{
  "n_layer": 10,
  "d_model": 192,
  "n_head": 12,
  "n_kv_head": 12,
  "head_dim": 32,
  "d_mlp": 768,
  "vocab_size": 5382,
  "activation": "squared_relu",
  "norm": "rmsnorm",
  "norm_place": "pre",
  "norm_eps": 1e-05,
  "positions": "rope",
  "rope_base": 1020.0,
  "rope_fraction": 0.5,
  "qk_norm": true,
  "attn_scale": 0.306,
  "bias": "qkv",
  "tie_embeddings": false,
  "parallel_block": false,
  "extras": ["some layers without attention", "local attention windows", "shifted keys", "exclusive self-attention", "capped logits"],
  "init": "uniform",
  "init_std_qkv": 0.0275,
  "init_std_o": 0.00435,
  "init_std_up": 0.0275,
  "init_std_down": 0.00308,
  "optimizer": "adamw",
  "lr": 0.00258,
  "beta1": 0.9,
  "beta2": 0.99,
  "weight_decay": 0.077,
  "lr_head": 0.00948,
  "warmup_steps": 346,
  "schedule": "wsd",
  "decay_fraction": 0.607,
  "decay_shape": "sqrt",
  "final_lr_fraction": 0.0,
  "batch_tokens": 16384,
  "seq_len": 1024,
  "doc_mask": true,
  "train_tokens": 118600000,
  "steps": 7239,
  "dataset": "wikipedia_en"
}
Each number is 128 + 32 x the weight over its row's rms, rounded and kept within 0 to 255. Layers, rows and columns count from 0. Numbers have three digits each. The size before them is the row's rms in percent of the matrix's.

# layer 2 MLP down (transposed), 768x192, rms 0.0959, rows 318-424, columns 0-63
114:116107169141100098155140150120160146189121214095109195160076117174122127157182175146111146124118084073134148122160054122114157084214168095141131125121151116105141152135153136145106122092070090
116:127116110126109097112086091116082191161080142125153163132139096131175110121143155150095102172116108150086130099138155085075105175180149200128144163123133148077121093113161164148113098142162061
104:160115118116096123141117153170111126057046110116150110181046101146165116122122125094144159074105076124133144122066082190078162122168077123106138185167147124094134119161135097103101143149048087
112:206122147117143151124131154114094107157132202074087120159097145188105154239171176063120146092142126106114119138114197117077131116159120213047121149168139161117112126139060164108108162127160107
119:126186055086131092098147163111098090061133165112094095162097160141166093100113123125159162162143106066104193131116104180143148108148169126099154092114138106121141150133146115112124154112144174
048:209101121151064124075166112140126135124124107109127169187127139144135092143180111098185155143143116106104148139106127184079130183161167133088116125092090156189129215148124116136120193129122081
050:124134091095089131122164100147108154158128123056118126183125117079085105117102098125169114138147096149117116148138093086067137135149154109067137153150103183137087142067148117154123138129135062
105:079193116092160115171166171189155108093143153121135161168106116100134089118082128137102103152158117123184094134149175157137186155212118138162063161143109121151128125150137089142128141131107098
105:130115165146127137140170115180134091118052108088175117161078095140124103160154078098124141113134113174184113161158099152080080101131070076090084146067140119135093098174101129132112183126154098
047:120120110132084164163111113182094168176160118132188139127127151150086136084141097121155105157164116130085134168119103098097139191125144112179134153126102145165071139111139152096045136145136087
064:118164075114107173092123171119110132132118113111113175134113140112109115107120142156130132075096085109083163173097161139128131061141177130129141194111152079159118132109102122177088114106123089
104:181141136120137132114164094208086126163085141138119147164125109124115075100106140172172067104065106133164132096160120094100162107163104132111118155138148189148128098139120124121184185105183070
113:151145128131119122122153139129067177168116117063150130139129088129072181119131059080082169100108154143098139164112155093124166100125094145152149188132109153150110176152099117103111104111115124
066:093085161081064102134186048170110130135146139050135143089107093098116122084163140102143131126145130136174129145105132123123139162123134120143105160140150121080092115178133067157082115182120095
105:194185100122048101152157149127118180102156123170152152181096091125121113161154139173080138193164108097109102101123141130114113046159173120196125155175100162146099157131154134122116102113133123
107:102143142140129153148128132225096104158186122134120186106059168132124096146110148184136159138113103116131118086133075145098135171136161116148151170113188119163097101128155087127185085126130121
098:131145131119127134152127093179131133132214065117153227141148148124148095112165138118150127126152153148114144139139103059146117088129147106109100120127092169165113139105100161112152200124084098
102:177142142133118162147138143139160156141104129112161170146092096122163108159113163109110151145091150090154113168073095144164112148185180160089115171097146117113127130063122091137109104182107091
107:142185171089108071102114175158096118161063101189039137185129127074057089129160140148187128177156082138108121129101123141162158105152082142131086145137113089116119108116139119172120152072124098
109:136088116080117124112120069129172125132124057102108163160141106149143156151117100115115153119141141122091155086093183122148116132069111149120142187109144067165138112132114078095134111137149144
104:145130199076130122140199178160089131131139157178130161105066146174132107170147144138122108175109141137120075112135173156141146080149124109115084178103163145109133107092160141169125153172117080
122:187112082119157133162147147132159083097140081120160170184177090102120091187088137102132132155122170135155152132099134095129111099117131073110128135120116106124145160106155155129121114147102066
087:140149096107105161161134134150116163107156118173110190137130103088013092108113161161076096099119124135142127165106149112116126121176195134119150199164161111180077089124126151135085116166073147
107:138182130130150163104122103127070136124156115146171140175089100153114176148136171116072087165123146092134084132131091143115118095212112140139101180121149156194097084128169091130104082090106120
124:157084079142089158122129114121121169125126124158122070115138136170154119129096189119154086181077107117165213092095143141095109148117136184146087107084076125108143161142095128147144160140098148
104:117170131106123124149165152127108093076204152120145072169146075145130148107120124108114114110133127116156100154071157136149169111062099103093163158108166120183107133033108129135095135096159114
126:167167167098123143219167124145089187135136149126161125130069115103161135145152120122138126118098093178088095143153136140148128080110169078133148133117126099188137157110168093119142131090100139
106:191130095105111126155135126183119144137160102155122067149072085084146073118128109106139143119143171171154120116125151132171104093108089141138140082167150171174119108126165169055172103197133140
116:107234119091145083104148125108120120122123101105154236114107094144108127122161112087159186174049097144124122145193135176149128146121118137110117171147133148181166134124184109102105101155086134
099:097141167155133138125112089105152137161097136116090124130144090129081096168230071125122155114171144166144141088154165152081082145139103127140143092180212071110113135085118103098103112126164136
120:144146109137154146145206115121093157092145150148091146169104126149123141156069149117099090126141069105115122186117143128098180106124165068060063154160112149095185134079090115149133063177155119
105:084101117117095155143151101133126136133146138109092077237075112116091105091104150092146087072135128107195162138128183156121108120143130106138115196104125144206158132139142128073148133119168141
110:126136157092077125204140089193079109164161142124112155100125134135164103148147102074113178109124134119157122125113135140159092090155113108082085116125142139129103107073135069129129099165134107
102:130223112119149153124133025176182131082153146118122160144102151119126158142157141118148165090162111129160132129087114145133175093113122164139130156110106092154160060146168120176145149083120115
098:068075071098091147140118159153112137148122125130066118111148092114116133083129051107107090176160125143136148155101160145064136121139109129141118170150153122162033142111168123140095110131127131
121:119169100065077125170146096108049076112155157088179158091111098150160131147113137081124141162146067177126105164137141161058181132152089151131117121135145164117113124057079134157081126107139117
066:135095124132101141097148146136137196156157101095164137148167096134085143141160122136136114122150085108143134106090047056044141152189130116090156135150119177126079127086113080128154186163118089
052:214091098166105150148178122174135123182131119025157148203128160115163106095195103101156089166162118161135113200141119076077091143176132141096133184120150115133126151116103056127152165120145116
103:122070122185114145100149113145105166136146153153144112124062131144162153138100116107060127141130092152166134115092122139122146108182148125143198129145200158175133056115097057114154105155083126
072:213077077097149172114155071108150123195139101087164132157110122117091129094148098075102134174118082168139140171151139092129115111165170110151188119148098127161126153084130118142134158107118140
102:151179128076142130137113109210079142169109086083109130144104073089111062098132157150128130137109090120156121102111128155152124080160106132102157116104177116199070144115135108120078202121087025
057:175142156114082143158198111145136122166140131102146146136135117157129089095173102113156153113119107115141174172104152082131120130138135137123123180113117166104147144158079096113103224097140094
108:140203130122142119119192147140104132130134111145094127155110123152115092169112106167139101076124140123154138156138143144075153133109135134065093138058134129130136141081185123168146117138119077
046:154110072092073159119167096158123150114166085072135165211164127154147082117133147134131178176157136136138154177161125114080142114106133149062109185087127128119120109086141102149097150100099084
110:148134113142117146122148145111041137123107140132168146121080087121135074140138162089122116101086140086078049119163144127104104139122079147118131161117112108128127198052148121096089180101095159
051:154106119112084152178162104171084162192148132088149138203138146143100065144136145149162143156144147178136158192139138110090086107119134121101177188078098148156063125159127116099153173127133106
101:173188127139106152128136120135121103153155142140067137134107096158119151127141141098075088077167131139132136160095161125110109082132115189060161143111135147162151121093108214150116089135173111
116:167117175093121147108127059184113164142145169166090069171091136101097139107083116142094093149163155122154154116094124167054108182100080117120128159130182123122099142114168168148132105094116093
128:129155090180107156100123141138129120150159146114144131164123085122147135148122129118110111095107065072117106169147149164196089138146095110161162098150118130095093143084163154080114080171169166
116:158088123126135100125091070141137134136104126091130155115146131149134151127049119132079044155148164171104127161162123171096134096135117122141126124108125082109102155136086148129119132140094067
074:162135126156108089109118122133142106107132139064091178124136105133152109104079126115147132136069122186076164095109113100069090141143147132123172172157117132106101154074173165166116170147112034
067:112135162087119149072139085105133160146153124164188184166134131118157131108173157131104168139208111070135165171150137090164182157190157152059129176121166202085125141147116124170133155134095065
104:145090158105136166141173135180142165152170129124151106242096150178069156068114182105146123152109103093159090143136094131115142129103088140152076186133132103158161175045133064130162146153170134
122:094048098095177124182127131140167138088086161077157134150094134110166176091093150096140084060068133116096123110122183150097105151149150114130115164167146164117106122110174079099084178136148112
050:162110144109078147145183100148096153171157104070138137172154137125132102086187094142138085157164149189173133181141133093061090127137144130084149165104116123134108123053124096138106190141156083
117:099071127119132150097112160076132176089124122128190146167157119177196101156142168172112093112087121129100132123098146167166178049153172134166151135113118159201104079133151123150174123170180097
056:145093102105102144154157133122151182138101125132091157177157111118158124060104130144108139117164056151127092120128121120090183113148197132161118132126127156176084171115139140135056108098100073
044:136088123115107146140168113161105160153149129050169164183140132127110101097155097123140085162174109156129153131125145084058112086139170111101167141097116119120121158092118112140098155155151049
083:145145118083099146135167111129099159113152101119188137174137083124105062089149176142164183122087116176135136109135165118126140127102131134127067133119067108096119131135137128153112132142114104
131:189119108112109097135141124140094130135096099106110145173126029127146172117144160134131140161093097120105108097153119094146147155139124092036116120077168132133133131136107156042100147151114120
105:175107134136150202151166108227123129125173136127101099191083090103145114137095152131135150121156105158137058158150124180157069170073085126173081205148138156116114147107146067138132151184127067
121:166173118129126145140126156133135118104110120144181128136062115115137132149141177171116102162134062107080088131112147079210138140120139191104124168125138147147115079166170195132107149099153090
122:103116129121162142145131135074168150110145066139137141124051112156184124115125117079150121128138091085119106131179095152156093152116120178105109171054136120098093170140143146162123139090129105
045:194110112146115137153193096163118123162133101042156160196153137113124113102186136132128116166173126188167138151128115086077100113142116132066154194105117150107121133079122077118125167147117079
098:104097091104139161150138162148125075140093096075160141135172115086155086083159104124108153150206151112120102051108089129140113118138126153097149168092137076132034136151150116160117167193152126
105:112154140127118090152124108162103119162159123106144156126101111074114085139064108086138116124141072148140146123078183152181203128068079114110161147216172145110142166104112149144173184123159132
118:166128121133070125177111112136133184147113132093118225155082097134079089094120080125154147104136139081093076073186199101117154151128140113141106164170092092118177112105132157130104154122139126
108:116160135140137172150141155153143181150183126166159177171083126115076171146113102118138217178098091138144102151095124097124143159120142162149097176182135089171169134095159105112078128095168131
110:130106124180105186126150087144191158114146064202137091125103083168125133134137155131120173106100113131135124173151128134121129153102132180154160129085143159119117146159164127066104133189128144
120:147137115183107167084093121130103133144087123110160161155096108127089068124114088208174087141057123132109141167151160126109103042088167126109153145125156125114084132156193090119116166123160166
108:173153151183088141140104111117141135062160140122153094153041117164133144165150103094153141119128118162191058117116088128097159139132178148084133168146174096221165138094086123107127130129099111
115:162159137082123142120154113118162135136154119137189092059074076113168133111181136083071164087163130169135140166139117133139134167084144094087195168104152160180153136100143162139132107164135073
116:117119107106094094093136130151106129085180141159093140098096145161119127133131125140120137174068139092174159161135142150135176140128197142102115108118158039135140128100199121113080122091103099
049:169078137101136200127126105115101141145155131075135125159124148112120117102161130170142071151155107122135096189130129115062127111156136062125171177122119145111104148143088100113075147133110062
108:137151143117106111070134124117173170200174145136057084166117118109098123161114067067140155116138122170149107101098109143104180114123101089160154191177109120127155078153164143139163179109137135
061:129131210108185128181142096127094163186155124098119136171141149121203082157223076101163144133136098152147172161175158137072150126134092111088160103113091135191085102127060087105105162171098101
053:197080063107080133154209100174112155130133089103158164182128146158138097089187126092125139126141120171161110149123118098103137097123161130109159155083119082094109122132105106127140181143111074
102:175135154090138140113141142153147124150089077148141089155139190136095128144147167107144102164116163141078123118081154124158130100121114151140082137125145143145123131096205092108130113125101127
119:140171177139120143142115182177140092167120113141116178134118081110113076182167116176089169062111178126164123097125114171177139102117140097112101131163128124152117096136179131147132140092096140
102:111102171079112132154111107119186170082123090179171131150164119137202150145097100206117138117129076127105151131160147111124177094163139132169127184153137150162077150100128081155164122177127075
058:162121134133101161123141104112105150117151119093156165147155138113121133049159155150098135101165124159183147159103124091131125125141128085109170149115149130180118128161087115158119194175107128
118:163134159164121055141166121145150186134170140164198148148139122146117175127138136144143145145107110133134081126109130074156158086109144144087134137101140161123147106129129113129064162139134080
119:229116137090125179114165116204098101113126087080161070130054057113080104109096102106038187137134089193135169159149116152159117111098163149115093170102115128099133167106082097161121098168162137
099:184135110038117156128165174180175155147143112126166156185101137165191160096139155136114104130152193186177099150146175134111155142080148145138123145160160148144081115117122116160129134171178149
100:146088111078109107108143153105174087077138154151101130206046073099126116146207097135100135125106145149117129111189161154088136087104090151113140135142175144165120079083131102101122143110079155
120:179158113103099119136161107133133097114124107148068183144154111150138099142192096135136063150114093159105115186129093170218141117125113163116108161122091132150142157130078187109140207102140130
123:194125138125109109068119144099109098063121120110187147156137114125176123094178145139108073173141143092151173125085111165142127165127148094174138119076147090165100166139109145096129142140049121
047:181081104123078098126189100158090167166179097053141153199136119155120095115163119135125095156183115163140137155130111088045086122144133124096175177120104152093100155082110106138113151136102079
110:162127099114140079100113099176206153124145095111160135163116105135099189161124045136113177148153134078136132122047129096164147152154121118139049090153126125128130126122115107089118164099057135
120:115150144115128168168091154133120121179128134103146124134091087141103136134146120199118178138108130175153110117136110176079175087163133120091097188076118093121049144111133166184117117102080100
100:146144138062082141116072118213145140192136136164095105129127157133132129104078130059189083171116125084057113113106097138093159205112072153131139188135142135105127133115142135125120112133155129
114:138143123078149130173168109148132106172106041118116184081098147196130169085136112123087098129085190107143098113141108157158182103130109071093103154149090072092128096144138140118089146160113139
048:124130092139126182113092083114099132140140113163176166119147111098113157147152131097134137106175107198128183095133129104135097141189124117109141201142162144129118079092112134107103139196122069
116:141111143132178138091153115117166088120166139093140119142127118108161170090143115077099154087143104118101074092125203148123110128138138111153142228145095196120140073149113156133109086079103122
100:117145140138146178145118128127113123130178098186107124229150113188138106154107125028136090163144149141101123142109126130120132158093182195111056145139113122119148119125135056135106139118181183
113:075159102133190195094167090071062103171160096155096109124165149105153137122148156164136105131120078156144159172117151148118168179147101177085045147104140119138062116177084157093092143131074134
111:113130097116086165085116110172091195146094089085104161127092123117090076110127175131077109159073127174152132185128100201194141116102138107106158138091117163137134100123128131130131147163121067
108:191121164139125086165095173144110092092114134135155107117113080178118109094145102115164122153104106124104088155140088233080149051159090109119124126169102128160126192068161156099133162101141067
103:122145071137116132178116119177159152192061143126106187184129103176080159118143145137103109154109113136127166122069186098104123122116126189092104066056148157138103145175090116156102139140149153
102:158137100105140096118127116168153183182173147109114118168106131141139156141135061078179094193142090117138134116108200199103145154129150163102130167172076110208125115055122103081177132122094145
106:117179111123082105099134113144121137113184138120137126145126152117104127209192080119164129107135139141149145135165160120177093083094161168175138179146086141136120125085157128071108062144174102
109:155143113102110150126154135172192148152187117106128194207107144148150159085165129119062115106076125130134157104159162152105110130106140133148139172144139167142133094056149053109142128141124099
119:135092110099108139111181109134153127188107151104112177197146109132128092168132119130122112170139092082183145195161168177190111093095150136120158121141138178138126148128167150127119085124163132
120:115097132141137133105148101118143151104113164107137128148178112120099091131146135051083144138115094125111202103076115113145086138117170045118171169113126066174126105199124187145110175158123143
043:180122090106079145133149085162117149162137106086145144187153125150112085082173082099137153156156136127157156177143128105103109125133131140074145184103127156130104147099135101112103172129127070
119:105121066087080162207124150116147156103182114115145138132166153117116107083157100151172141130167138092126142165080104147141110099072149175151134127088142113134114108148102122141129093153130143
052:129085104093102112143172114123162155177136089085143140128126133163139071124180064084135126139140103138100156199118138124067072147155129146097135177109091118133104151121108100166106159131108115
# layer 2 MLP up, 768x192, rms 0.0963, rows 319-425, columns 0-63
116:149147121113149107148095130059155174124120175170170108151148108096121156160126137161116135167163119131126162105160156130172117098202128210188101141136139169063109082181087105181163075076131104
095:155125101111141178144086089110131124101126126154130115193211211174108127097130152182099099139116145154112114131095127136135085179129130076189110099102132130139127166114103142133184101139148170
104:093152136139167127093145088137208100126098117139165127123137083134132119158099162154113112135139133146161144180110108091086094163165153137045137187170138210119117132121094173107164120155106103
118:108070116127143100150118114173145116097099143124148103189191154112125144099179136167113070159125146090110110077132119142104149140210165135144173108148117099140148102125123103182114186183115122
051:168130171137155114089069098156190144126141066146203163110170180124100099122093144153152034152136153071180170094136118108104110128156123165150127115105112159100137142130055164137134126099095166
046:082134200151131098052108107166200133107109139162199144143193103125065169107141144126174090171105155107153117070142124143120116161140132092197098123119157188075148143154128143066161144101152164
099:196157122181147131105153096068165065177128106080168154129097123084166110121097100169112094177123126119108171095129173156124141172120151115190149090137147154148110140105092103127158123121143083
107:104111172125050142114083109120213150147136153052153114108134173168089161108148174134089123125143110164072148135083081108093113109143195133156074102129145136130145122171106129088103087130054179
053:086150219182113116052066118143222144147126117156141113123164136122130138129103143162106087154111148126139115129130151124065138119138146135121134121116157190096202132175126126111143107106134191
065:191131149125154088105093109129187127161141130130160134104147183097114140100116136149138121186152162167160183059121116105123137113182172133174164137073110177136094143166125148144118137095144199
093:079094131112162082114056121119143105175207168131113163112200108129138166074139106072123133133135090145118135072123121161177124140116169110145158097121077167160019098118145190107115106168084112
105:150139132150115051167107114116132169107098135176127129099142144146124163050141170173140111154108130109121194148179158054055140097153115173159105096150081148149164150166149149089133064100088128
069:122134134189095107111112132097136123106142123162191131140221182125116133115105160130134102140056145116096134136137090074114100165166151140156134133110097216148102150126083113028150124148145150
104:121106116168116092115094089105150142186112097103161149143178160182135130109063129205124137209191124143121205102083117110077040084146155174141095083129133158101146183150101120106182100166180157
089:195152143156128135151038126098180102128136124126196119178114140100098189126132135097120093136131204084185143139158173115102156096111170136148127153097129144147169115099101129109083139119149171
113:134089111137129090116145092061125131123179135149186182146157180127120178063159164095186111207140123097123190150120182103118101138255186115144169146158110152127136185142116118110125178118134153
107:111085143150110109108158144127189174154108142159181122111132111093084146123106088145118148129139150094180199083162167092070115096188116184161152148113167131075094196175073101162151063102174179
102:131113131086149088161113092172128117113105102149130163137164138137094142108158167101107093133099198172072128158165146065148095125135156174132067135142086127108126139175073158127152113090141136
103:151119121148109134167118143074128132106139144103104113183176192030128129171110147096130174115168152161117113082101150105154055122120148075134143107120130126082132128123117100123164134162097168
104:129157152150119124085142135127141074203164091121130113063174178116104162093053144187187092151085130101156097181123122149128128175131133194090161097138132167093156156134133136099134149087109101
122:124153140167138114124114108150121141148171130187164133139164151148068122153161132150127146129143149146113137127125084113128164151156187094123111126084091177083110100110102163119099094114099118
095:185159063211144062112101121184152091092117158133127081151119164108127125129126160141132098173144193140148075163096156144117182111151109147171141099093150139171139140171133119093190137088149147
096:142071156120131048120091116079186101207127072120125137106122106127123198146158128142110150140105139078165170137059097112120097155123166109137137094120099159126134195113134145126164128143133146
121:152092099108116131116119102139143097120183117164122139174147124104114121148172111106136123167149171147226126059129105104084147097106147135196134101133129124051150130125048129178110136135167154
106:151128144120194075147109116052140152150173126157096152110117129102130162101100151131093114152122096122117146120110138127140115127139108124075164112182093175150133167113117098204161088114154136
133:179124177132143089112096063123185130166090147113130154135215130165103124168079144129170108135155144163157177125149181133163158103118078156097156149160079152104115149110133120165178101107136194
103:140152218115155161149125097114146143140181112190115150100175113102149188145113108122127133169117142157137171153210138084163112138123159156156137136105140126105152175140129148163134168122144158
115:126150168114101074082132140166179150124180120235167127063161126146081118116145118111115114153124082125161129066103129119080144130165111131139167108136136158128157143144100127136126097148084177
101:073103164115129113076106143162202182139117114134134123074174091076108143071179211210068101144150163106158193120142075172065099115175125137142201115083141165109088150150083185101119081151161110
136:140065157145120154072107101120174181076130129136210137184176156091124171085138098173142115179151087119153120102133091122108115069160178105128115154074146152151086135144069125116155113121119139
107:094123161131137142145140137144148115061179095108128133074138115067153150077121162121224124136150166111106124138133129151150140118178144131096120139129085206109062153159134160105175168171138145
113:122035157171143085136177109117124118097148096143115166118141154151150117120142163134182163151084190137138142101124157106158145093155145147121100157133115175087116109117099168150160113163163155
101:123137141157154144110103134094128142178145128201181134099153140122161141128100100217106129110163113118118139104104149126074039106131138142128143186169155158117134181095139126108208125138104106
100:096087201145088083124114070170163121103084092113215115182171114123068190126101128140120082157183105137140152110176153045098087190171139115123106082163151162086131174099126133118133067145106137
118:152146128194107072083132075162168144115121100125092117118159100054064134115125137142149148148068205152084136070146122122156090074147083145177116103145097138150104139144128127115110114095152168
065:077108134176120125075090098155135130122182140154216128154176136094128163082103191131155076145121142142109129136186122117112091144188125075169134133096135216133124139135083134119185118129117131
056:111115159157148138059111091111159128174171116159218142127192160096067141113131182146156064182162153113114132123178122086085112137167150091182167093129125155094135157159101138149123109146098153
100:077161124124162126128083083115147163077179096157144153147115152105171150110120128133123111178149136185131169169138130144111108066133098084147107174093140113138101139147116156068129186152099152
067:109129151206097101059105065130173142092143084153154153139144152100087148162105208167198084203150122082177166117189134089114069144184123113178140098134120151167119202142127096147130140118095124
106:145151207182138132159155016139167082124173055126145138160118101121138106132143151099157119155111168095149080118131074053080112124154137136142156164110133133107078178065131065114123157126117121
056:169115112156172094143123104093145136116133083119170168118125158116090070086097167122155087146147113129113132111126085112061093135142183104162141094208159194115098182149077122134164101141110194
108:108189105176142124096094076149093166098184100154127149156149128092134105164132167130146074161123155118191105147125108090130085111133151110103121127134134164108136165108104140108095151177091142
045:115117143141120130105091058110179117120173101144224128133225156098067165119136131146186108202119126132129152108150185093078088148156120129160154098119143163135118177209086150159108136120126104
107:134137170135076039061120152142126126088111118123180177070125124125131107074063092120122131114154140085092085059169080100118119117158146133145125106163111147122112167167119175129130073127116120
057:129115145159134115081123088140147199140161095145169158127145228102108166102114149174161104145163162136094112104185095064084124148150159099133145123146121182135141178149123142129165142119121140
093:166165119127071118091130130092176114131139079128164145133139111110153108191126193153136119091192089103105058179094121072119131175127122135107135148152096187172182176060098147200123069149125137
113:110103168083116117085127097122156197138199132126127117150150146144113145139191124126185118133089102105163114124107089128130130133139138096173132095143099148158074113164077100133121113136157158
133:179110118129139168116121072119164187135126108117160160147184167132084100132092179129104071135099106171106119113108089090101084103144173115082104095134118126113130162136115157090106047103117179
120:131129167168101047133096111117132187121118103108141197131157111096081139100089134119124095116078120097134168112137084129138132124158159064142142132099152138123119137120124102139204092151160098
079:097097159115086112081125088098126096134160082124150136142142135119126157129156149158129145156122166172125192074197161094098113129168130114134153143175093198123085114180047090182135149171125137
067:126144122158107083138138047093117105169199142143162147151203174079100164118157196115125092176115119118129136137155104112085060148169125146163154133178117142095066185140121135121167151093102117
089:127095177168113062075083105093163157127106115131136139138130094100127112146103132098185168117152100136135089106155125070125127090180145129156163126104141194160121105084119116139116099155159175
119:073067159118095102075122068142188153093171092102123127129188182080128113094083198123121118129161156149155135119098113153065107141117166127102143178109136125059152177141135140100169152127109165
063:114113150130111120080114090110136132154154084147184163120185171091070190128146184135187088163139160103106135126182152099079086159154149061153154115124131134090112194172098133091140158178124127
125:069137182144143075103112076084148143146163072095187155148164139140102156107117165113115119154114138151137160148083140121113121134199139191117139115174112147084144101135129158166142094112125146
059:120127159122148136073085103187202125122121077148206147127189165098077129140062191097094143181126129157125137083136148092157156125162116122143122095082094155133147122095125174128121098116182193
058:098111119184132121055108094121156132114124114154176133141176131043087159068126168129123113148121121126122130079185147102098090171177143080154154104112125160091151149162072149145166123064110124
098:123101154181129132125121110156113102137159107178147156126147144130163222130162162100162156191115107199106094095181152155071135103186115086164116147110146152109132192145121099140145172156112168
126:127140130148107099145098059077177177170096100148146212147171098076126150111149162180098132146103081137149130067154184114102121102180145157091171152154113130141124125127099136140092183176106136
100:140092124142093108142120091119127064089090163128149093060201111066101060143160160083183157107204183144156101095152123101103144075161119143172127123100147163112132132085032148148146115161180188
108:144132171111166094139098142101179112118089168222172130147118095106093169139110142202126152137163085119066117115172155170142132079174149168106105079160162135101116116175148163160122081103132152
122:098160094164198082136092057108183159111092098110151162110171173148164162169111167119133165105150074148153133161134115153078099168158143124104115170124118121100098122115105180080114135129154123
062:076126108146123114097120102110135139162149111165213151140188159088081178089141171116163120160132122144133139122167154086121104153171157106157154127129104188116121162206088155105148131152132128
103:105123164160099133144070102143105127166153129129117173151180152068114159150067203107173135158129196141076135166119131129096070109139109131133153097121108105126153185162056131099123189127079185
104:179105135113116140075117100120144075122073110090151145084136211085122113056118102123120142115112164103122101091148123135064140115100052123100112115092174157121155166101153165155148076175102155
120:110124150157149145109089072083118151115156094102169153167216114055159178121158081101162091176139143134084191145188091135099134110133160151168187173110087137128107132157090165160121145090132163
100:151143151105079137114131110146193132087101163097118164123147176061101133133143185095137106144163182151110178101146112101089141125133099156165148119095134153152149092100096127159151083119122185
112:149126146070111146133064060072151129130135100117166122113118163096037132092097192129124113169149133078133152155105080138115090154151108108112118116109134114159090110100097159129181077091114166
122:104133181151132095113104052154149133166155063133162161102199116163108161131134163124130046144127194134134098120129133115144098101168167118106140129210091138097088139177048118101153143197153106
109:074115138116164128113108132105112129164133149144135150091146092121092125077169136180108148150093144104203103153169112102074114112117108085088155164151084160080136115071129130174148090131072162
107:087084169171160177132121112145098078100123083116135135058161114087115151144161133124139138154082167105145170136184126157133117182164120110086150165129139122126177129079149156080150172114124091
110:073087155136155047028154094165148099099157108130122128124143089128085104100102116110136128159110137090169171108162167104066134169141121129096146150129128154151176151064078144080145169099103157
056:079146140175159071080106083114153132155114118149195143117200144079093130097131158151189114132127142172141131084159124126114084118155153068176149138103134173112129151187111129142191105140149143
101:161127155169114107085131117104159132193164114133085088146142090155152140092108133124131136127068084116133152059146103112116102140101110169148112073180135153089135115067092074084117099147104106
061:108117162089148111122090083086187122109084088156161133107179102054116130142159154145128095176183109139108135139192170130097086106186111116138133117119134228117113191187094118106166107117147140
063:099090117166127138092110070084115132157134113147183161121175167087093178121121153157148072158136123139124134112156130081113065102164169090146142125099123161125131186199120137156106136169145142
099:150101139138131141148094064054173159120174106091120185099137149146138141063108173099169122099168113116093164072079078126085107124170143169111180141093116145094098123133070077099121097133081181
110:162103129130125103068130138160142115132153070190120149090190164154112131083155126131143130178086177104125126102116130160114130111230171133091164158106131143152077146138121117127181136147094172
110:119130142175069169102114101090133105174164093157162170169177153172118125130068179160134146151102115147168115140128067080112084096153104120156133141067124183123142149152057154044175131084091196
066:152162160153123106073124046105190111109118126120138145106191148104128150108121154130156105162102109131142138092159131127125123154165101144177089115092105157103102132078133168127171116130121116
112:152116093163061159085133124173113156145165117166170121109125168129178128124137108152172118177137093125140148103116116071161108097145132146104110105123152146171171138115111132136143176086114166
107:184089165155089122082164055076151130120135128128148132193107134067081176069095117085087158146108089144170158100091093138166102119145114151159175127134147153111147149156114187135113090160089139
098:109158111107092107145112110145120087121122141126144112080129130093127110124109166138138177219161100127136122118121125127143041131162135123135148071089110171143081149135104130106148140132172168
101:128045214128152135071131103133122112076166112172177141163152120133094077093083185175152101107131142199116163078088079141087115064158163132128202177159107144089117119150151154173186097144121162
123:105101212110139153108106069094174166179133112098143114131213125159142131108074131131081139157154165120145165131145111145111132158165121117160085094134117103129171137085140156072151117188067185
123:108134164196166122139154091160126114084160072140136139186246141167075163140136216120156095196108161136140117143124089099147113111197058155106125097073144148120135200142082112126128132075098214
059:104116120128134145078106113116145150143170104138193148127180158090087167083151189114165109147111122129104136102156177102122096149167122067157161096153120163113123187157106120112110133169123130
115:112150186148162175127106122080158177089132114116165141208188134152052144132090126163130139159097112152123178033218135083083091155182145180098139187138112134132097179161142142109162102149080128
124:079160157204167129127130066105157163149110086107131183169141109123134141141117130096176091145151141153125122107176105150104099134168168150196193112107105128095102115084065132137138096113086154
089:142129148102119097136101115157166157189140095096136137185168108096117143085105196117115172103109127100140179105076125101101079120089146179079107148108136136079112172180125119117108078168143122
125:134097187117134142059130060094188165141121119116125125109184118119141145130097115157146186237156116104193098093168128077034152139106098176140186155156100148121095159096108133168141147118142117
057:106126157144102066037062064118204162113149110134162155102185122117109194116140113145159157153130103114111137097139115109100087165172121151105124065141117236103098175110096162114199106100111151
117:086149129109152146122159091107141104123108085077161125138187143134174114113146119114082136162167119153135173130151120106113135176183124108151137129102116149123058135089096136147148108114151115
097:108068093130088139111074099083092134134109151157119072155085126181101110131095126103204129111109109132101192132113165124090119132118095179079145087165073217144075192160133101137161136134183146
117:071089198175121165096096167111142076134153111156141119120148145092103122103068194117170097138112153125154115147145105111140144099134072160174100120137123220107071119185073117174134147106193085
118:104133193146104144114112053114142128150108108182140202132163155086044166083167098116140052141114143089112180155195140125105114083143154141146131103131186163061165110121047179126106205154115141
102:098149093121159101115138134137156100179153075164152128121178149104116159090134099114125117144135137089141114092179103105142140103140139144143129154119145134071129178073153155113100135136125152
091:114138147144156089140152066151175123111087099127117163053135109162150079116089120174068140161142152145165082081097187049122127174156169151109076079101128175147111189199132111166132116158171143
102:112159103153133100139036110035129153125125128156122112121195148150163113138115112093064172162166134180065112186136131173175072087104145123159185118104130125137047131092115120095143092096154177
108:095146174122128068113098104121175156089147168093177168113155121067101137092142199103176118162143153160128125118133161081135121160157116144183132161167144180120081113094144128136175101118108109
099:120108185071122114123106065108116173139141174114126164075176143146092144163119122125125075164149120171125130185182114134135099171157094139118119131161073124154134162131124141117187096104117152
122:140083100168172085124128170051156146063165161127116117134118143135126139139061104109143107172165135123134120136135122140118105124154143131108131128149179142121113129131137152165138136056169152
121:112117179109120176127074116156172068118151123152141120134160109082125125186162143147142092212124130137124096167129154167147130104206094148097184179073134154142099104122134136111126097097107142
043:157111141156141126092148089157163136130092070103148143108211195113138149128082057135141103195099139117144150122137111089117123128137121142202133113134098129136135168148082177115114157096130152
120:084128133146092177117109122092109168103205119101180148171157202157091137111154089117213097171166135143133168154105077104121129074179197114119162118121115136159113175120086152113170164150067160
050:166100182175088100115098149170202095145105091106161148133172210113103129132122115153147107172106140093140137126195112148110104129148136129141130081119110160131142173120088137156145168116130169
121:156106153141137173092096127100162176153133149101184127087147134132156140102123136149107161152172164147141194119104159077089131141180167165170144169147120194095122165125059163113155130132107163